From a checkpoint of a small transformer trained on Wikipedia: MLP 2560 GELU, learned positions.
Each number is 128 + 24 x the weight over its row's rms, rounded and kept within 0 to 255. Layers, rows and columns count from 0. Numbers have three digits each. The size before them is the row's rms in percent of the matrix's.

# layer 5 MLP down (transposed), 2560x640, rms 0.0495, rows 433-453, columns 320-479
094:164131136138123163146148117099128140169099123130107153072106127163182128130195131118150121140099149107104138125126140109106098152108117126135128144124112147099151110157135162104124131136136113148111117137138142117113141115167146109140136130152083123112106112151162121120097117136086113131127142114110110084163152107125158130129134157158107139120107133143118126139140089119143143133135122127123108179141089135112120138155103083118179115115156132122149129184101148121144107103134088
100:141152118169126106136139143149112137115110132128102115108139112115139137157098141113117129116105163146151131124137120059098130146133102132154102106148142124137128062105152117103105135096106096123119084168117152163120089149147119126131179094110124126120133131101107138121148142105127146133128095131123133120121131124167086136112194122126122126161151118157080183178127175104135149155080089135105173115153097133107121147126127166168143144124124110153103107129126113141146140123132111
102:117146138087095116190140145146156164153167111150132152161175172163119132171121155149151124087166109114103116177091148112113121094097174116148133146179107140131126107119119126184115107128130107127123135144135156131159176165136089129142143147132125152116158139127127159140124132123071127140163134080128117068141132127129134085150128090186122127105138156118097127124162118111108109126127079126142070158129106097140110155141125113133121140127135153116129101110135106142109117129088117
097:154159147136194133111116147118102126098150120099122116117160133159115111126119161130111127104155130124126121132143097126080104119123156121071119143149121153129122141134125117087156122121082134104117122140150113091081112119096094171153142108120126094131116174123135114126154118142164118150136163146151072157170131135113102121131122119132127150151107140132148088100138142099121142146157136112169144138149091124088108116122101146141125129133133169128131092151133112172110095148099111
110:133121135113161107131095171127120140128163126131095128112098140148121159143104145122135113125133136168124172096116139111133149131128152131084098142161170114112099125135127097114150117148081104154157125172137104113124157117129130116126129112134114138097126102086116129155154106133144166118108146137138122157113138126143118118163123117133163097139156123099119160092115107182128099160075073152148122134118157177160108147112117126133123175118115130134120155134127115117116148143107161
096:106131160130129105128117146102146112164112109131128145115093148198155145102139115128100103134084120084112133101154081113118095120134101111143151144143143119151183101125109111091116143106148149135122130118156129123121130171094157150162140135134131152128156132107117072137113108107092122139165144106150126136125127093125126069166097136172113134143113166165114109160159135153088142130079160121082190128145131131125140142147080108138133080147118189121118128167141127111153118112157140
094:167096133106096148112159176144109154117137103107125132116134153124105108092126073132129155094124163113132089117143094136138083131102138139136127125143096102119135132151106072176074121130124143114133072128114147145129113165119126134116111166171127165081125114103148153151097113136143089096116102137148134126140122096138108108135142090093081179106161107103096178121089106110160136086120148120121140103111139140099127152110156110169116118150118099150151139137142129146133133096127135
104:135132135103146088083152150097128110092133173114125148140124161113129136166135154154122185119094113074164149106114108123115108105161136169113136122139142129122127130083128117128112113132106147134122150084158119113157096140086083176109114099133152178172114124168126122110114158135156075108133170143109130127101071132097135129135069153131114166146157152181125115159132156081095103121111120123139149110093121089149137135157124116156139171153136089134138100113113163092143103150105099
099:139165153147142113148137118102104132119146153156124124146128097146108080140146148161110135129149102148118153111094115154141114140069161119139091121156143148083150123140090102103112176121105119122106122148122110147158124142136161139097170165143153123120087122148142159149135096126126138145094151127116141146119152126130145107146140124136130136140145119148094165145107134113177085138095132140154145074109137088117151073115112102100128103113144133128121154116091097124108099150118146
099:146134124108136131119141172106121115139148111122138141145046144114120109104147149134086153156104142101143086130086151123097102140147157145101129112130122110134114095135127123175128119213127159109110125142145112148128097154081115119121123142124121121131072141153119120108148185138133101112104118107113138141123116125175147134131128130111081111200188127141136109168122131087160121131069153110134148125169131140142122140085115127138118124119151131152154127140124076133109159164128106
101:190117177152135152158179103136142130122142143145143080134160117152097148116141169144131134127130117169127106126187142157089162104101136153135140105129125134132130085173087166141156111101110130144124106148172104133098155152132121102121100097108125073113123151119121116142101154111079161141136157111117088142088123129127147129131116124098108121133143126111134122160124120169151118152144136137103085075134139118164112151147120137092128144107133124084133230168112140149110131121125111
092:113135132136168125131132124151102087128158115154143102127116152137142123124105197141121125127129128122157140138180086109124111156150112131126160112139135155128149104120120124150109121162116109068156110167161101116154136118129136167083142107144148136128129091164104168115106179097114114130120126091127127146120123130104157125127114102158127147107142095140110151168101132141128112133136106142155135134125167137154116119145185126143115125140129163107134153187143135151142099075145091
103:137093160165144120077160114118124150128096139147156123155092155142166122117117101146122065116150130113108135180126110093158136123095127140170118158136131168102106120106136172151114174123130113126105123104108112092130139089120126129115131142141115191127145150060132136139177147105155113167116116148178078103108151167116154125141138080099110150098130091139113117112093152128094124114141124145177130137129125134108176133106132161136134150103148159116149088108114112166074153099064182
100:114107089137124128139098143179149116101120153119112112117120118145155127141092134141126143118107115089127088125116162124143124091167121109091124130156106169092137106142094154084141115124138107129090151107145173129130096071090104117140132136125150116119120135119128145153153153126123142189138118107173182072120118116114136150118133138115088121140127085146133131112149123136093055141115164190153123185126160149103102131127123106129186160126084136097113105119159156176109101140150093
104:124105096170135147108105121120166114103175127125136144114116142175163108096086097164117101116153131151131173077141101138101145139148108116121150104128113094127106089094095128113154148122125161178109105083124094087078107122132130141123146102117113111116149096164136101130139110128132133119155175148138136148184145152154121119079138116160140161151120157148127129160112148112107110156170118160137147121063132149130123144131180174133123162152090107119099154156137122131131163112145124
098:113120120155130084127125104105112140112174176144101154168093139144100140157116167132134144157149087127139122128173124103167113131131090151148114127136119144145114147193194133099155170082113118093123077123124169111148169156144141097090137110101148110168148106156096162146133135164103136118132072143129140152122139146160122108137105086108090113133094120110103123138115139150128067155153114114106138138162129122121119137117131114107145116084153116159111122128109106114112095149058150
099:098139112073104085119129127142158123168172119091127140175091124106096141124127143183122098173108149143139159132120106137128129137131109177140151101173109130127143115131136151124133137087109131115139120142153066121156127086116142148086090105123143117145152155123117155130110132136154127160120120122133127099143113105128120114115175128122113103124153105164131144145155126145148140130121119097182085182123123170118153138165115123094184117172142112140131108119127129130154105113098121
094:089116122124090150095109128135151143134162150126104124120165117152100125164155161130103136082139081140132111111113129107127093105100153096158128137127141127071125136124168115154130083132147125129158108115111127135163124105112122097127120136115146128134130129175121123156142062098056141108156129133157113120108135108156159135172136157171121102140160102144137129095102101100148118137169110108100194080110142117141103148152141094108120128111089134123157152155072096162100118130173124
104:129121067158131134110154103087128132117140136142178130126109094130155115105125095162091134129148158195122170096126162126153135124120148123146142128106132098108080137112097159123147137088117155136150118102128126141100123100122091124139114130136174130139104110119145140167120117141095120092133113120159147150149130108151133106151121113120094119105113130113167098145140121140123078099152135152129132125177147126086124103135170133126132173080121121121117120148084151094073123134157131
108:127113075124138082103143135139159148163136118137134140109114148097142190108158119155163132120135115142135164149112132137106046104141122137127153141161118082150130147112123140137110133070156109123108112172125143114131163077132167128114155143175142137096107147148112105148172109142136135097165190118162155128128105109090123142131140140143123083121145103129162152141126180130117143117106134151138132133115122138122144104107127132141088143105083146152111105128151144130112122148123101
097:142128100126104124112100156105117127113143130156122177086134143163119139138133154134127148129103137113135094156159108133112147144108104071136133158169143123096108162156162118134140103188110138072119119093098161094103137096094126148142143122090120127148145158124117130150111129127113120135119090112102117126115124084131131123155120099146127147119108073093101139096147049141104108132127163163078140116123154103173109127126162133166107118124121139139107111126112128146134151130151137
# layer 5 MLP up, 2560x640, rms 0.0499, rows 434-453, columns 320-479
101:112173127124117116132109102154165154133160109094136124129155129093112099097156107115107108117156130123090107093110135156094145076133087152144147136114133126139148137145165121086155115118126108116151141126103118134116182132129160143152127150091117146116130176120137100134083150094167160160122159099125154135107160093122121109096135129116062091117152132178118139134089127116146108173145110149112109157098145128128091152143116110115120113106138135126118096121135139145139128131107152
106:148156146124140175104194134116129113158127136143115095145135115145142118138115142161118138134151116119123141132115141141149110122114127143117154124091109122172148147124167155146152134123149155084162121105145141131121131122117164157164088125115098118128086137098139133133100069162123125071115130096130131128138149108184129152104147121148145069121117116095142142175138151141147135126121121101160104132126157152117160096134117103125142158160112128125141154106183115129177144151138163
086:137113107153113151159116142129135106113112084093118126121131136095139125109149099135122169129153100149107115144165098154156169113117098207148121137146150096150114101153145133135100149154100104103097131120084132139139121090114117103142116080147116155157171126116134145085150122096114074166119116104164138157156123103145155139141116134151131149143127139139098132120138147156156130131092144133153121163107150131127117119115171162105165108126143106123099143130115144116152117153135081
107:163163110129137130093054147143123131108124107120100139128160125153111171127116094116135137125111092142148146130146072129141122144117149111139137118091130131106116118146135130140136137143133103106100141145129157115154152157153197123117133166157139137157129095116146107157149109106132150101138135154143125137161075151106111140124166099153125146152117122146160119092148112114134168124156124130095176109071144087106099126157127113156139155132124163123095150105109125129136076082134122
092:114100075133082096111106106111113161108125112125144152117134172089124170188166143151155142098096140106166165120151168130167115133136075122133123083105152155098134157138168130113121132138138136135117114139131080122158168115173124106107115135130133126153152144127138109135163130126110150118134107139125126114085145122162113078136082125136156117096162143089106169139130109170125121138115147113110129108127067130109131097141121120070142147126141162164170147099134148130144152145133103
101:118121106136132114106105111132114158157137122146131099129160078109127104102124122148072149152103151119107129137136140145138116127053105141114126146149131136132143124111142144139134148150176112139078157164154173119134148150133114120149142156129136116120076128110189135136104101151149116175088154107126152134120130096111155090088100162117092114131107123166140129122094115114132143142124157068101112133125092150127131102174117109124161136094083105135144117158080103121139151120172118
099:102151109116125129099138131124154146106123125128125145131146142071159143138155172119181166153095097150114160151149090124155158098103192106171090173145157152143152188115142171088118132088129163158156152116120129104126161109154180112141121149146100151171121128149086149121101116109063132121131112120144158139138120104135084080079111105120111099091130111110151119137109118121121150134157133102095153116125158187124095134164126170135148129179097143159119122115133107114102134173160113
098:158120135117116173112116132173164096109137100138218143108118112138105125144164122085144111153134096098103164159108085115099090121137185121142134115110107113124145160101115117131063121101123123124156129112137124094201112126129107145095179117101160124082150102102101106143137099182103120149126111160132114156127129149156149134131144127167154134091120172144157115153130100125119128134154171123115108083146110126112109174139147142133137132135099129157118098161119142166145106114107125
098:116141110100118153120133106123149096153126111120089146106149082104140159105103165150151125139091144143121107163098181092113125130140110109111103166158095155125107146135138130110152158100133135140078083109123113129107108130118123118118094121154151179120140149139122134098151098163145131180121100132165107101134127087114113098144097149112134119147177111079121077097136151144111081120158117128103175122141160083132112106165115113155138181127109120157166124129139115133102108123083129
101:075153084112118167124142116085139114128109130176106158136136128142144115128135124118153122129130124173159124160118116119131141146092112173120123126141097123135136145089116125143145149129114122151103161143121119155157124121144149100150131163110141132084122104103150130129137127111128113134129128106126082131131139106170176140145112129117103142076105098134108090141137109089105148125178133135097143155139110123097153100102073166159135115124132095117153078112119149131124103136141127
093:162109168137099126115164135109144191149100150154080095180101144199139125104132091188176135095102144130108112098132083144154093160156138139129146118168129108133171115166074102152106098148167087121179121112160160138136103142148155095128125144115138105129128128156132115114141159137134112089101103144141155103154101141108112120111136151165118102147154115124126128087165141118087121112134136122138126064096124155163094098107136151131136147120114122101132103102140167099126101101122153
100:095158115085120155158160133103118141092178131082118153154127117114148089088170134173118113117095091154132136165165105134156107106126118143110113138150120136118140171119111144128097118078128147111160143127121105099137156138123136107096129121161159128123102129151128104083193149140092120079211150124147119135127092112116105153159116109114075109151164105096143131110151128105167128115105149100157147141157129138138109132121128102110145125155154118110095148149144113134109115144081102
099:136149101148140137137107150115107109132130188144163070116135120150133106137154120138101114112135078122130146104122108092133121128127112128134130138166119150107131146116156152138145107108114116108116168153166133152094159153161081139147109126090164183133146148072139192127138146142142149150114122153144106113163078112082142117106129126153090100130134158134133096098127129109104128097129152113121130131104144133166145109132120139111101116119131184176141123101114122128136122160148143
103:163139132115120140119076143140135138146121140123188121156123131104131151119132115147114123191130139123109130119140121133144117148129163123152143142102082152116156143144109098124101146159091116124112136136106131102093138157144090145116133132151118117158177164135151126138106104125197113098119135125113160160126111072157129098107129142112087169150093141164096141145131069135098153113152155161118127116123145099096110129149114180143120137138149123140154180038117121106099148088107132
095:156109100133103123123157143126091133136129144139103113127130121133172119118060147127119156115097129081103103105129114126108171130129162126148153102180137137165129127162129171097098129125145115093131171136091103143113125098106125106129074145136112116064149109116100122140102146138143112162109119146105141122164146118105105129116101076149083112113149180134088119124150113113116109112123112137150079135097125089109148154141116117143137123143152130132119168073142158132110131154140148
103:117140163110129124131179091123167146141136140197127105066139142144151101109123142171137135093146126096109107134128099145118151117133135163149156153135147148141091132116109132131128141148109101127103138110149090088145125159167121146085158127124133127126117164111102178127109118153151107081110151120116144114095102154146135087143134111098122114122118076097130084122126099130103189104139096142104116158110120152136135189143106145100114149172095083158158124135161129098121119091109124
095:148126180086115186136142164162084124135139108137123161129118159126135112144152143143163198109138157132116117149137141135145141136130114101137174142104153137161097160172128137105168149104152161160103129176101170088111140110106134135139125139068120110100144132131126135100129129079132157146099163152150129145133118100146163134154121122105106157143162139123162122128149152118189160143115116092113130154138108099152115134125129148167105141142093140104105119124147122100129149131147077
105:124120107139078182135132095136125115085100139160102135133147109092094149149129120123153126144128146104129116132135135122168124143154175105170147094119127185071148130127127123133140140151185163133104118139117168099106131165147167137156148144174136139090118128115168135090140152108163162149109158094127130106137137116153118153099108114115110106126140181105142130140142134121145133162152126108113103177155136130096126139123132133145148125101139129157139094143104144136102116172135095
100:115130112104117138144084151090083134122107151109138123136168155101131148114102126103152121150174144150098128175154129097139108122093113115171102146110114135140131128124131107110149096138099140145151088132170126152104134151150138087150127113118119147087139133132145141104112130148122143127112139117161124116147105161136109117089124144207108152117178126151117139111126134124131084074150098092077143092148127130132140104134098091140112149140122108151143088138141109124093135100175118
095:065100134130146146150127128141146116140125076081143149132133123112126116124160088108117072136107077113170119112132136112138128113147119144078147184118164156126154101083155135115133129125110102120152134144134099159126097106121112131136137094176114142104133158147141125109148124105154126150138149109137119123144156111130145134116101155126143118123142133134119133154123127102106177177134099129122145130168134135099141138109087136134151146142095123151129105080116114123152116118172088